{"hidden_size": 192, "warmup_steps": 200, "decay_shape": "linear", "final_lr_fraction": 0.0, "max_steps": 4209}
Each number is 128 + 24 x the weight over the matrix's rms, rounded and kept within 0 to 255. Layers, rows and columns count from 0.

# layer 7 attention value, 192x192, rms 0.114, rows 43-63, columns 128-191
[[132 141 115 128 139 123 122 134 160 125 123 118 121 101 126 131 148 178 151 150 128  99 159 157 113 121 130 156 111 158 134 184 126 154 115 179 129  78 131 148  79  96 151 147 150 128 113 132 160  89 153 111 169 107 134 145 114 135 140 125 145  87 102 120]
 [101 156 107 106 117 118 148 109 133 153  66 124 107 131 171 125 121  88 138 137 129 156 125 117 174 162 107 150 110 140 102  84 130 151 151 125 105  94 107 152 137 134 133  83  88 146 158 112 142 148 135 113 126 144 129 123 102 133 140 124 111 128 143 123]
 [120 150 135 140 110 151 155 154 115 101 131 117 119 124 171 145 126 149 138 173 147 117 134 140 123 116 128 155 138 106 137 130 124 147 157 121  99 122 165 112 161 159 112 144 149  95 159 166 159 102 133 189 143 129  88 121 108 100 153 127 167 159 113 118]
 [120 138 100 129 151 144 137 133 169 143 110 115 112 118 138 148 124 138 169 107 117 139 118  86 121  93 138 128 133 208 112 138 137 122 139 146 100 148 115 127 144 127 134  97 121 118 148  99 146 137  97 141 157 122 113 154 101 141 123 136 150 127 128 149]
 [146 110 134 138  76 127 139 110  93  87 165 116 135 151  97 144  81 149 123  99 111 102 127 107 147 131 178 146 108 145 139 167  92 105 127 130 119 113 142 164  85 102 131  96 146 143 152 140 165  87 130 133 144 136 118 123 133 122 132 141  66 141 123 146]
 [ 87 139 158 119 131 132 124 154 154 106 113 142  83  93 139 137 113 113 118 126 110 113 106 144 141 115 152 151 128 129 141 174 146 126 121 108 135 145 117 109 124 117 138 125 110 123 122 135 137 133 153 155 128 137 112 118 103 136 133 144 155  99 118 124]
 [166 129 147 124 128 114 113 119 128 106 100 146 174 100 125 150 135 156 132 123 153 141 124 127  92  96 149 112 140 175 142 138 113 117 147 121 164 126 136 120 134 131 113 120 156 134  90 122 137 125 120 124 114 106 134  99 109 153 100 143  89 108 166 127]
 [142 127 115 139  73 130 128  88 182 144 150  87 181 138 119 141 103  91  84 115 123 141  41  77 132  91 103 105 171 143 104  87 149 127  98 114 142 181 148 126 142 129 128 118 137 135 140 153 112 134 127 126 134 149 116 109 113 149 159 151 123 118 114 152]
 [109 117 115 136 153 132 123 111 106  96 106 143 119 125 113 104 104 120 147 127 113 139 134 122 132 120 110 149 120 153 120 112 129 149 151 120 130 105 144 128 102 146 139 110 158 150 130 117 164 122 101  91 119  85  85 177 163 140 115 160 149 151 144 129]
 [134 155 158 166 165 106 134 151 109  59 104 105 167 164  96 103 115 196 142 121  94  92 110 134 119 141 123 180  91 160 118 127 138 104 122 106 152 115 114  88 109  98 115 115 158 123  91 157 136 120 147 120 135 130 145  96 145 113 111 114 135 142  89 129]
 [135 148 118 123 126 123 197 105  88 103 101 125 135 160 113 131 106 140 138 129 114 187 112 119 132 177 135 135 130 125 125  96  87 135 111 169 172  84 115 128  93 131 115 172 107 108 121 119 149 128 115 136 130 148 131 112 141  96 101 118 124 126 126 113]
 [118 114 158 148 104 130 139 126 190 106 139 130 130  78 143 100 160  93 159 135 115 122 114 145 136 105 139 156 159  96 177 125 150 110 126 122 198 102 180 139 120 105  84 148 132 171 114 193 140 149 108 128 162 188 150  98 183 120 122  91  91 119 132 158]
 [190 121 118 130  65  96 110 125 105 104 125 144 140 137  98 138 115 112 167  81 141 125 135 134 150 112 122 113 120 184 166  92 166 114 124 140 119 135 139 103 125 123  69 157 127 146 135 145 107 109 133 137  77 107  87 166 146 104 145 121  70 134 106 173]
 [115  96 155 134  78 131 147  99 139 105 118 155 171 165 108 104 117 101 141 126 147 193 122 158 127 141 125 120 137  97 119 153 148  97  70 140 158 108  88 141 146 117  91 111 112 156  90 101 141 138 128 143 118 116 117 151 135 119 118 100 114 154 150  99]
 [121 114 100 101 130 105 142 148 121  79 134 118 158 121 147 144 124 118 145 122 124 112 165 138 149 109 174 136 152 139 110 118 159 117 119 149  87 110  85 107 132 152 139 165 141 132 153 115 123 151 155 139 130 113 116 110 176 136  93 129 105 170 149  89]
 [151 139 136 159 103 133  97 135 175 102 106 146 112 123 123 136 141 175 121 117 127 127 133 103 127  92 100 139 116 152 156 105 100  97 146 139 157 150 167 113 116 114 117 134 126 117 103 135 188  83 148 142 165 122 141 130 131 114 152 149 130  81 110 121]
 [159 116  96 138 119 151 113 114 126 110 141 135 100 122 165 126 115 121 142 122 131 125 127 120 147  87 122  83 110 171 106 129 113 134 155 124 110 135 162 147 122 135 158 133 161 109 126 106 139 115 131 104 130  82 110 177 107 182 155 150 127 125 132 113]
 [ 90 138 124 104 120 127 145 109 136 104 136  95 142 108 162 137 146 158 159 160 116 171 118 110 120 136 137 128 117  99 135 166 116 109 115 143 134  91 156 122 135 134  93 158 135 106 134 119  79  94 153 176 133 151 133 116 187  92 128 107 118 138 136 108]
 [119 135 113 161 124 127 149 102  83 110 121 118 139  96 140 118 155 176 136 150 113 108 133 129 108 121 110 123 159  93  86 141 125 123  98 143 132 148 146 120 150 116 109 165 141 130 113 128 177  95 128 113 122 106 164  84 124 152 105  95 155  96 140 131]
 [140 159 117 145 117 143 143 120 139 154  90 107 100 113 194 140  96 125 129 203 122 115 142 128 132 130 141 137 150 144 139 159 134 151 156 135 107 133 151 164  92 121 149 112 141 107 152 120 142 143 117 125 178 114 154 149 145 102 143 118  86 108 132  82]
 [121 143  92 144 141 107 112 150 114 170 110 141 108 133 143 146 159 171 150 123 150 130 170 143 107 113 137 164 103 137 167 138 167 176 157 156 127  99 164 137 157 155 124 113 125 103 113 102 132 126 141 122 154 102  95 135 100 127 150 124 100 137 106 121]]
# layer 7 attention output (transposed), 192x192, rms 0.106, rows 43-63, columns 128-191
[[144 112 105 141 114  78 140 119 121 142 126 127 151 149 143 120 118  83 149 143 130 140 107 159 121  89 119 157 118 125 116 153 106 187 133 171 161  93 142  89 122 115 124 123 145 141 165 131 154 162 142 119 157 137 124 141 149 116 140  77  88 105 142 120]
 [129 111 112 183 121 145 116 134 122 105 121 134 110  84 140 152 131 119 118 133 160 134 148 132 113 148 114 109 135 169 127 109 137 113 102 129 103 125  94 138 144 161 138 115 147 109 138 162 117  95 124 103 109 147 103 109 131 156 120 130 119 130 139 134]
 [ 91 132 111 159 133 122 115 142 146 149 136  78 155 139 105 158 140 185 119 119 159 124 124 109 125 116 127 122 136 132 139 161 132  90 184 163 121 132 180  99 114 140 153 128 142 136 147 118 167 146 132 130 147 134 112 134 110 123 118 123 149 125 122 131]
 [121  93  90  88 152 135 140 147 102 105 120 142 141 123 148  82 123 154 114 131 136 148 133 125 142 115 142 122 135 124 130 164 113 138 140 155 143  98 118 144 160 108 131 112 120 132 122  89 157 127 143 120 163 112 133 121 122 138 121 112 139 132 149 116]
 [128 111 135 121 140  96 146 111 134 126 126 130 127 152 153 113 157 146 153 132 132 144 131 117 152 151  88 128 129 117 131 156 139 109 121 106 105 140 129 137 133 135 124 122 120 150 132  94 111 157 132 141 156 141 148 164 139 126 109 118 115 104  94 113]
 [116 127 151 107 132  96 155 137 113 122 132 116 128 142 140 110 126 122  93 128  99 116 116 148 110 147 116 149 105 123  94 106 139 115 143 146 108 143 143 129 127 123 131 174 161 121 117 110 121 160 136 114 124 126 115  98 106 128 119 115 109 141 145 117]
 [122 161 135 100 114 153 127 118 115 136 152 133  96 121 134  99 120 128 173 146 108 125 151 140 133 147 146 105 158 136 138 173 130  92 122 122 139 131 149 132 134 121 129 147  88 147 121 140 113 146 159 131 138 155 140 137 125 127 139 112 104 128 119 126]
 [153 146 150 153 117 170 112 133 150 113 122 158 133 136 130  98 109 105 169 129 126 159 143  80 114 130 118 124 138 124 124 117 122  95 136 123  88 196 143 139 126 102  99 131 114 171 144 161 154 133 135 117 101 127 133  85 125 153 147 142 112 130 148  81]
 [ 97  96 135 129 117 133 116  99 126 151  99 136 145 110 111 103 139 110 136 107 147 110 116 149 157 154 103 140 170 194 119 137 117 124 139 100 121  93 100 114 117 153 132 116 134 129 103 132 166 112 128 109 130 104 149 132 106 155 141 123 125 117 131 137]
 [128 133 149 121 134 128 117 152 139 100 127 120 110 128 136 141 134 171 113 104 130 123  82 149 121 198  90 120 143 168 141 128 105 133 127 102 149 151 161 170 111 119  95 113 165 129 126 127 160 128  88 137 140 110 155 122 132 116 157  60 106 150 111  62]
 [ 87 161 138 126 123 126 138  86 111 167 128 107 140 190 108  90  91 126 114 100 118 140 123 129 128 147 150 102 158 116 122 133 147 131 102 181 159 164 130 115 139 123 124 108 106 126  92 142 128 131 118 159 162 110 125 133 148 133 126 104 133 129 102  91]
 [126 140 105 122 111 130 127 150 181 129  66 119 121 115 112 116 157 138  73  98  81 117 143  99 118 115  95 157 135 130 157 109 137 114 119 111 121  98 118 132 183  95 106  91 100 135  83 160 133 101 119  96 154 165 161 116 127 110 124 119  93 103 136 135]
 [143 107 118 102 104 103 123 156 129 158 163 123 137 147 120 131 137 119 183 121 130 100 158 150 104 135 103 113 116 129 151  95  99 130 154 138 167 142 128 131 155 116  94 164 115 115 121  94 156 124 130 173 132 134 150 125  97 164 162 138 127 162  97 109]
 [ 90 149 114 162 130 117 114 129 182 126 146 174 116 151 130 152 117 125  81  80 144 111 147 166 129 116 170 115 113 118 158 172 115 124  99 141 132 129 122 149 128 134 107 134 152 131 132 128 126 136 117 125  85 122 120 124 142 106 116 142  92 137 136 119]
 [ 81 126 102 126 161 105 154 150 137  92 151 111 135 114 145 114 102 160 119 136 102 140 118 129 107 124 108 134 107 162 160 148  93 117 119 126 138 119 135 126 121 167 125 134 130 150 133 114 144 119  96 133 145 119 168 144 104  87  79 126 112 160 144 148]
 [126 129  98 137 147 135 128 115 122 107 129 141 147 167 118 128 134 168 151 127 140 117 136 146 158  89  86 142 103 151 118 116 133 174 156 114 101 170 139 141 130 102 121 120  90 147 114 146 164 107 160 136  86 146 116 122 122 155 133 120 126 123 119 103]
 [101 122  79 137 139 116 147 115  86 154 151 154  93 108 146 111 113 117 128 123 140  84 137 176 121 125 132 109 114 121  75 111 120 166 162 137 134  78 112 177 146 116 136 107 105 155 109  95 130 113 135 129 121 122 100 147 150 128 170 130 168 120 120 125]
 [133 116 117 119 103 115 131 137 116 137 176 130 114 139 124 117 132 131 173 117 142 141 155 133 135 127 154 125 180 117 135 169 116 117  96 160 124 118 137 126 161 142 123  89 151 105 107 109 114 112 122 153 122 146 123 158 131 144 138 114  97 138 127 130]
 [ 89 144 117 150 122 138 128 121 126 115 110 119 137  60 123 124 146 123 145 133 106 105  94 141 105 107 152 109 179  80 115 144 137 126  99 162 128 154 155 172 145 147 133 108 141 168 131 144 153 163 129 129 119 104 108 134 116 142 125 127 117 107 150 108]
 [107 132 138 152 141 178 161 119 152 143  93 109 169 165 118 116 101 162 166 167  99 112 145 131 117 126 119 146 113 115 118  99 115 140 152  93 133 112  77 118 143 108 117 105 106 114 135 126 140 119 117 131 166 124 150 159 132 160 124 117  75  88  95 120]
 [147 136 133 120 128 117  92 166 133 134 126 101 119 112 132 145 144 153 180 155 130 115 133 167 116 145 132 114 106 135 114 112 124 137 169 143 111 114 136  85 126  94 121 142 121 112  88 102 149 168 117 139 141 104  91 157 111 128 141 124 135 140 144 121]]
# layer 7 attention query, 192x192, rms 0.0881, rows 64-95, columns 128-191
[[125  97 131  93 122 140 140 124 111 151 138 130 114 149 116 122 142 119 149 150 141 119 131 128 164 113 159  89 130 147 137 109 137 126 125 133 134 111 144 128 106 130 140 104 131 151 132 124 111 125 129 120 145 143 141 117 140 151 114 130 121 128 130 139]
 [146 145 126 176 125 117 124 121 124 122 120 121 131 119 132 124 132 141 116 119 123 113 136 140 133 159 103 156  85 131 141 127 105 136 125 123 122 135 122 139 148 129 109 133 121 126 133 139 120 129 126 162 113 132 137 124 124 117 160 121 138 157 132 105]
 [119 141 123 109 133 121 144 155 151 140 138 132 127 124 110 103 122 134 117 150 134 106  98 126 130 125 134 121 121 137 123 115 123  86 108 104 119 134 106 120 130 161 122 105 112  99 132 131 138 114 133 126 133 123 147 118 111 104 143 111 148 155 136 103]
 [114 121  78 147 124 111 108 108 139 137 152 168  92 116 165 144 128 152 131 108 138 129 178 134 117 162 102 134 105 100 140 148 117 133 108 136 120 140 137 169 170 143 132 143 142 119 141 135 133 128 148  97 114 151 118 167 137 137 137 139 113 125 119 113]
 [125 144 109 135 112 124 101 156 101 133 140 141  98 109 150 151 132 132  80 116 134 136 139 141 114 158 130 125 110 128 128 144 138 138 115 124  84 108 136 124 133 123 101 153 127 117 149 136 148 150  89 101 102 124 138 132 121 127 142 114 123 126 116 112]
 [141 127 140 126 114 123 127 134 103 123 109 100 121 126 133 139 130 177 147 112 179 122 121 128 135 114  98  84 162  95 101 166 120 147 124 143 130 157 155 191 133 136  87 144 123 116 125 131 134 143 124 123 138 117 113 152 122 153 134 107 151 121 125 133]
 [131 116 161 147 115 108 122 108 159 165 134 121 123 120 116 140 110  94 131 115 111 180 150 150 112 116 135 123 130 144 133 140 113 101 145 140 106 113 109 116 176 125 108 150 158 171 147 133 145 144 137 126 124 120  79 132 129 119  96 134  86 129 124 107]
 [125 138 121 165 183 149 146 137 122 136 112 131 150 144  86 115 105 132 134 123  90 102  81 146 139 130 107 153 139 159 157 114 102 135 138 130 149 119 113 119 140 171 132 159 107 105 134 114 147 113 152 131 144  96 107 136 139  87 153 153 166 135 160 140]
 [128 149  93 156 111 123 109 101 125 136 128 145 118 160 113 152 160 145 144 103 123 216 147 116 119 104 123 140 155 120 139 142 137 142 106 150 136 135  93  92 117 162 148 124 147 119 152 130 139 100 111 151 141 107 114 107 142  89 120 135  86 115 144 124]
 [127 135 107 117 150 108 123 103 139 145 124 149 125 128 114 122  94 104 143 132 114 117 120 154 101 157 152 110 143 166 151 149 116 114 139 120 132  91 163 111 129 108 128 100 132 158 141 121 174 129  95 122 126 139 156 157  81 151 151  81 121 122 126 148]
 [ 92 150 107 112 133 134 165 154 140 102 140 150 130 150 107 134 115  94 111 168 102 143  81 112 143 169 147 144 128 160 123 131 167 116 164 106 114 134 134 119 140 111 132 127 133 132 182 149  92 121 140 116 135 159 137 105 111 111 122 127 112 134 122 153]
 [128 138  80 147 114 136 185 168 134 107 138 122 111 134 123 136 109  99 126  98 114 151 159 117  90 163 116 169 116 113 102 147 123 128 140 136 117 148 154 159 145 133 155 155 123 174 114 122 139 118 113 132 173 118 104 112  98 138 160 139 150 167 127 117]
 [164 156 122 113 121 166 103 129 146 100 118 147 100 126 155 157 150 109 168 158 146 170 143 134 118 134 141 120 122 136  92  73 162 147 127 154 129 107 135 134 125  68  93 141 159 129 140  88 115 119  91 143 121 101 123 144 127 111 106 117 120 139 134 115]
 [134 109 122 157 132 145  88 134 124 127 123 173 151 123 121 117 147 116 107 108 141 173 163 121 126 125 120  99 117 140 136 164 149  78 141  99 139 123 109 125 149 120 141 148  80 116 127 105 126 144 144 127 126 132 157 121 169 181  92 122 129 140  88 133]
 [150 131 120 158 150 155 152 144 117 122 139 150 145 163  59 145 116 114 133 118 152 183 183  86  90 147 151 101  68 135 142 142 147 128 106 157 129 132 133 136 151 150 158  77 159  96 160 121 124 116 137 152 126 109 127 119 130 138 141 132 132 146  80  99]
 [ 95 144 120 127 154 130 138 129 124 126  65 116 141 134 120 117  96 103 133 130  82 138 126 125 103 157 133 162  83 128 145 145 155 138 146 116 109 110 117  98 149  99 121 113 118 147 135 108 147 147  92  97 166  98 141 114 127 111 117 118 116 128 159  99]
 [127 161 112 100  95 149 139 140 124 153 132 122 129 128 133 108 130 136 151 129 129 119 135 118 114 121 126 121 161 153 111 133 119 139 103 169 116 146 114 128  96 119 134 103 151 115 120 125 125 131  85 150 116 116 107  98 118 149 163 127 132 127 145 129]
 [114 119 124 148 121 120 113 130 127 132 139 142 126 104 133 139 137 141 137 120 145 149 139 132 155 129 123 136 110  94 130 146 108 110 126 130 132 151 166 112 165 154 140 140 120 148 118 143 133 123 114 103 169 130 108 167 155 131 110 151 122 118  98 129]
 [117 121 147 165 132 113 118 150  93 149 119 125 131 114 141 145 130 135 140 138 132 162 122 141 117 109 100 104  97 134 130 144 115 121  94 105 114 131 148 126 111  95 127 110 120 108 121 147 124 163 137 133 146 134 140 174 162 126 139 148  83 139 100  97]
 [137 111 140 136 139 142 128 125 107 132 122  98 141 151 133 137 126 115 125 147 137 121 124 114 137 117 144 113 115  98 118 117 138 143 114 101 123 113 144 103 129 134 131 142 100 148 148 141 148 121 120 133 108 132 140 135 115 124 117 110 128 127 104 130]
 [103 107 129 141 110 142 135 124 117 156 115 104 101  89 159 141 125 131 104 118 127 147 154 118 120 115 150 120 119 116 122 145 130 103 131 106 120 122 137 127 151 118 133 145 151 157 144 142 130 165 138 119 116 147 124 134 116 139 115 131 106 100 124 121]
 [118 105 147 111 119 145 144 119 170 106 169 129 132 120 126 152 127  87 130 133  88 103 162  91 134 137 167 133 167  89 105 151 127 126  96 145 133 130 152 135 144 115 153 130 145 156 133 117 114 122 139 112  88 114 127 148 151 136 115 128 122 133 142 134]
 [128 102 131  93 108 130  98 151  97 107 146 125 105 116 113 107 143 101 168 113 145 144 125 137 125 135 137 100 117 112 102 121 132 111 127 115 106 113 130 148 157 137 119 125 129 123 128 138  97 133 159 144 140 184 110 151  78 118 131  95 117 160  85 126]
 [139 138 120 106 137 111 132 120 142 139 123 136 106 147 127 132 132 112 127 124 132 153 139 122 119 122 117 101 162  91 126 137 130 131 136 134 132 118 160 122 136 105 118 169 140 161 137 128 145 150  98 140 105 138 103 100 108 158 124 101 128 124 120 133]
 [131 122 103 110 141 120 112 126 119 122 137 135 116 119 115 125 160 137 130 150 130 115 129 140 132 142 106 129 132 144 113 113 137 130 131 133 130 141 130 133 148 131 130 100 136 115  95  96 128 102 131 169 109 110 119 160 134  97 116 148 100 163 160 118]
 [145 160 145 138 125 107 121 153 128 142 108 142 152 127 119 154 120 142 122 105 175 120 133 101 138 134 115 152 128 120 131 152 149 134 133  91 117 160  93 157 151 126 153 150 108 105 143 129 108 121 157 159 117 150  93 110 114  94 109 135  76 143 137 117]
 [166 119 146 169 140 131 111 139 141 156 116 111 137 123 134 115 118 140 126 140 149 146 118  98  98 150 115 121 106 161  88 121 133 137 129 111 132 113 108 135 117 138 130 131 115 139 149 113 116 125 117 134 135  93 120 105 140 130 119 125 122 119  91  59]
 [138 155 128 136 146 130 114 131 141 119 148 158 142 179  67 129  91 115 118 136 136 137 130 122  94 153 128 119 159  95 140 108 125 143 150 145 110 122 120 102 133 148  96 149 111 115 124 147 114 106 102 164 104 117 108 118  81  75 119 102 123 125 138 123]
 [161 164 142 121 125  89 113 117 124 136 136 138 141 128 114 123 144 148 113 126 154 117 158 108 170  67 107  95 124 104 132 154 151 122 192 136 130 102 169 159 105 105 120 136 113 130 109 153 128 157 109 167  94 184  87 144 148 128 104 126 112 123  99 159]
 [ 81 124 160  92 127 123 134 141 132 136  98 110 114  85 126 147  74 131 101 127 102 123  83 122 118 129  86 150 117 100 104  90 131 120  96 142 154 167 100 108 129 137 144 141  94 108  91 152 132 140 115 151 152  67 144 121 140  93  94 105 112 150 111  97]
 [137 130 129 157 131 102 144 158 192 156 128 139 144 147 119 128 117 143 134 102 124 148 146 100 134 117 130 121 130 130 168 149 121 125 134 148 155 100  96 113  96 120 140  97 116 139 141 122 112 146 129 130 135 133 100 159 109 103 112 136 116  91 104 129]
 [174 155 106  96 150 101 108 137 130 121 155 174 136 135 144 104 145 132 118  90 114  95  89 124 151 144 145  81 145 136 110 133 132 121 104  96 159 161 136 138 130 124 133 117 118 171 154 144  98 145 158 139 111 144  96 125 144 142  89 105 110 135 110 121]]
# layer 7 attention key, 192x192, rms 0.0917, rows 64-94, columns 128-191
[[101 130 131 148 128 114 125 106 133 108 115 162 141 100 133 119 153 103 129 102 119 150 127 148 128 136 111 128 108 132 134 108 114 149 113 132 150 132 138 123 113 114 124 113 117 143 143 112 156 145 141 109 114 118 102 123 129 173 102 142 122 120 127 106]
 [145 136 108 134 164 155 134 150 130 130 157 105 138 137 101 122 130 162 122 151 153 122 101 103 115 117 137 135 150 122 144 104 114 129 128 126 122 111 118 134 124 132 136 108 149 113  80 129 116 140 111 130 105 104 134 135 111 116 147 142 144 131 141 147]
 [128 139 113 128 126 150 118 140 128 123 162 102 159 142 123 123 119 146 121 109 127 133  94 111 138  97 122 129 132 116 158 122 126 133 164 139 137 125  99 142 123 119 117 121 128 106  93 131 108 150 135 120  91 131 155 139 129 121 151 126 146 137 146 157]
 [160 106 135 148 124 133 128  77 115 139 120 137 108 125  91 117 142 135 151  90 118  96 146 118 110 123 144 127 106 127 111 143 154 135 151 158 152 107  85  88 146 124 134 103 158 126 158 140 135  94 155 142 104 152 131  74 113 149 108 152  98 115 133 128]
 [111 134 149 110 126 146 154 120  94 139 149 104 150 127 126 118 179 142 123 116 130 120 138 104 117 140 123 112 111 146 128  91 114 132 122  99 155 116 164 118 115 143 139 140 134 185 128 117  81 136 149 115 147 126 119 130 100 160 115 150  87 123 138 139]
 [119 151 131 121  88 120 119 140 146 114 133 160 125 115 113 145 129 149 147  94 111 122 141 115  94 152 153 161 119 118 125 152 138 119  86 133 142 155 119 119 138  99  99 163 118 112 112  98 119 114 103 116 133 112 131 138  93 130 116 110  99 113 127 107]
 [112  89 123 118 101 130 121 166  99  97 128 172 126 122  91 132 137 112 112 105 157 155 177 127 100 136 124 124 127 137 116 143 157 124 142  89 145  53 137 147 135 131 125 158 115 142 113 131  75  82 149 148 152 156 128  97  97 172 150 105 141 122  94 126]
 [168 137 112 158 144 128 106  75 138 144 137 112 123 120 126 131 144 127 125 122 136 123 117 130 134 131 123 114 130 114 117 130 101  97 120 132 117 122 131 113 142 126 119 103  85 106 110 146 124  99  95 136 119 119 134 154 139 106 120 150 142 148 140 139]
 [132 145  98 102 123 113 141 107 143 140 141 136 108 140 107 101 135 119 158 139 128 119 126 152 125 122 101 128 106 117 135 134 116 105 114 142 113 165 145 133 155 139 138  87  91 105 117 114 139 129 100 176 128 124 114 119 105 102 146 127 158 128 141 134]
 [109 144 124 120  93 111 121 131 108 166 126 139 106 109 135 120 169 139 111 113 112 125 100 156 133 137 103 133 123 116 120  94  92 140 117 134 152 103 145 118 148 173 127 156 118 119 107 119  88 128 140 144 150 130 155  96 140 136 126 132 135 121 117 150]
 [129 125 118 161 156 156 106 119 117 144 100  85 113 110 152 140  89 133 137 109 103 106 176 119 141 156 112 149 142  97 153 137 125 132 113 153 133 166 132 101 128 126 108  79 114  87 144 134 146 102 112  78 118 159 122 154 163 129 136 126 110 114 105 123]
 [121 124 140 174 144 127 113 125  90 107 164 131 138 133 140 146 140 118 133 148 116 149 124 131 127 162 104 108 182 134 135 137 125 114 155 133 131 124  94 125 112 103 108 147 121 139 142 105 171 122 139 110  94 143 132 148 117 193 104 133 127 116 121 136]
 [106 148 137 115 126 125 133 124 139 138 127  84 155 118 111  82 135 140 118 111 113 126 115 166 110 147  94 109 123 172 161 177  93 100 138 131 178 137 141 157 136 149 131 144 139 146 120 107 152 137 158 117 152 134 126  96 156 125 122 117 143 114 123 159]
 [102 117 135  89 124 120 146 102 147 115 135 141  97 125 164 152 119 115 158  98 145 115 119 123 134 144 148 146 121 144 113 101  94  96 134 137  88 102  73 104 138 126 135  84 121 140 166  84  94 105 101 109 152 133 101 115  57 107 137 116 147 103 142  95]
 [119 105 132 125 135 118 149 142 159 108 118 162  93 156 132  69 137 182 172 118 119 154 144 118 132 122 128 155 156 125 175 107 174 119 139  99 126  91 130 160  75 105 104 142  98 200 119 126 122 113 145 154 112 140 112  96 120 146 138 120 108 130 150 131]
 [152 142  92  79 139 152 154  77 119 100 112 144 153 102 173 154  97 101 105 139 166 139 119 122 180 123 101 134 125  96 148 122 109 115 117 140  96 154 115 141 141 109 108 125 144 114 108 108 140 113 124 149 102 107 116 147 115 128 162 143 135 144 141 111]
 [118  82 154 111 133 124 117 147 101 140 135 115 121 100 132 122 144 151 129 144 139 114 117 124 125 130 136 117 143 124 134 146 129 117 132 122 163 147 135 124 119 152  88 162 139 123 122 159 103 131 137 147 137 137 124 124 123 143 130 111 126 142 106 124]
 [109 119 131 143 166 126 153 107 130 101 156 146 153 149 102 117 100  94 127  95 108 130 135 115 108 118  91 148 149 147 114  98 126 118 155 148 150 142 149 135 113 109 142 119 142 148 156 122 113 118 158 101 126 135 125 118 134 157 131 129 119 106 150 128]
 [132 103 128 127 109 160 132 116 120 110 140 103 168 125 120 115 112  83 133 127 132  84 156 121 167  91 119 143 140 116 115  91 104 128 134 113 138 122 104 153 100 154 181 163 109 136 117 134  98 107 171  95 144 142 113 107 103 151 115 135 111 123 135 153]
 [105 146 146 102 120  98 116 152 125 131 130 153 115 116 114 107 155 136 117 121 136 151 146 142 125 112 116 109  98 127  95 111 134 165 135 130 151 110 119 128 116 138 117 124 143 174 104 122 129 153 143  98 140 134 147 115 120 155 123 121 114  82 129  95]
 [114 116 158 112 122 129 127 140 115 124 118 152 114 121 127 120 114 120 103 132 144 135 150 102 130 119 105 123 106 135 111 119 132 134 141 123 117 107 130 135 142 135 131 147 134 153 126 128 115 124 154 101 116 136 152 108 144 143 130 137 112 115 119 121]
 [103 110 129 133 172 101 164 158 112 129 119 145 122  88 109 103 149 153 117 136  98 144 145 138  76 131 159 156 123 149  77 131 159 158 154 129 141  97 142 132  96 122  98  95 152 147 146 153 136 125 135 119 130 123 153 126 150 136 118 105 135 137 127 122]
 [114 128 128 137 171 137 166 104 106 121 133 123 144 133 146 146 106 151 111  97 127 121 120 127 158 125 122 135 148 122 119 100 116 132 161 124  96 133  79 128 116 131 135 132  98 105 137 109 131 120 128 110 102 141 142 112 135 128 125 134 130 111 152 145]
 [ 65 133 143 113  52  92 150 146 114 148 120 174 135 166 150 111 147 115 152 135 155 142 136  98 152 142 122  98  78 139  86 129 138  86 154  88 103  66 127 170 110 108 155 173 131 175 124 144 113 139 148 104 135 123 139 102 143 168  88 169 101 135 123 117]
 [ 60 100 175  79  72  86 149 144 159 131 100 183 140 157 157 125 171 112 103 101 162 146  91 133 120 139 128  91 100 134  99 125 151 128 143 100 145  53 127 112  94 147 134 143 104 210 151 102 141 170 111  95 165 138 117 114 107 135 130  99 136  80 123 106]
 [ 99  97 128  94 145 124 160 118  99 143 118 119 140 132 136 134 167 112 104 151  97 142 108 128 141 184 144 114 110 150 142 169 182 119  99 121 103  67 126 174 152 178 138 108 119 153 116 113  94 127 136 135 142 132 108 158 125 140  78 132 126 112 115 116]
 [119 123 110  95 129 139 118 101 140 127 133 118 137 130  61 121 144 111 136 170 128 151  95 136 104 109 148  96 155 154 112 124 151  83 118 138 117 144 112 141 116 121 115 140 151 151 132 110 148 119 135 147 112 127 124 115 158  97 153 115  92 165 138 123]
 [115 163 115 155 152 113 151 140 129 149 141 143 128 146 135 124 125 139 112 145  85  94 105 103 168  70 124 150 119 141 109 122 152 127 126 142 140 114 104 145 167 111  93 109 139  79 112 106 111 120 159  68 169 128 130 117 157 150 172 159 158 134 108 132]
 [110 121  74 174 134 145 118 130 147 149 152 123 145 137 133 120 111  94 133 153 150 149 167 129 147 147 127 142 107 142 145 118 109 130 120 122 134 140 127 134 145 110 115 146 160 130 161 134 128 110 111 116 118  72 123 155 131 134 143 168  64 173 134 144]
 [134 126 118 149 134 173 128 111 140 116  91 101 134 154 126 146 172 114 125 171 131 103 133 111 143 143 132 128 196 107 139  93 157  91 178  79  93 134 130 165 147 144  99 119  92 112 122 134 127 131 134 151  98 142 145 162 125 117 120 128 100 119 126 101]
 [164 113 154 103  98 129 134 147 113 127 144 123 130 128 127 139 116 103 142 108  90 120 131 108 152 152  92 123 107 127  81 138 128 112 131  77 155 107 130 113 128 149 171 159 101 184 139  95 124 123 137 106 163 144 155  86 120 106 168 146 105 110 105 108]]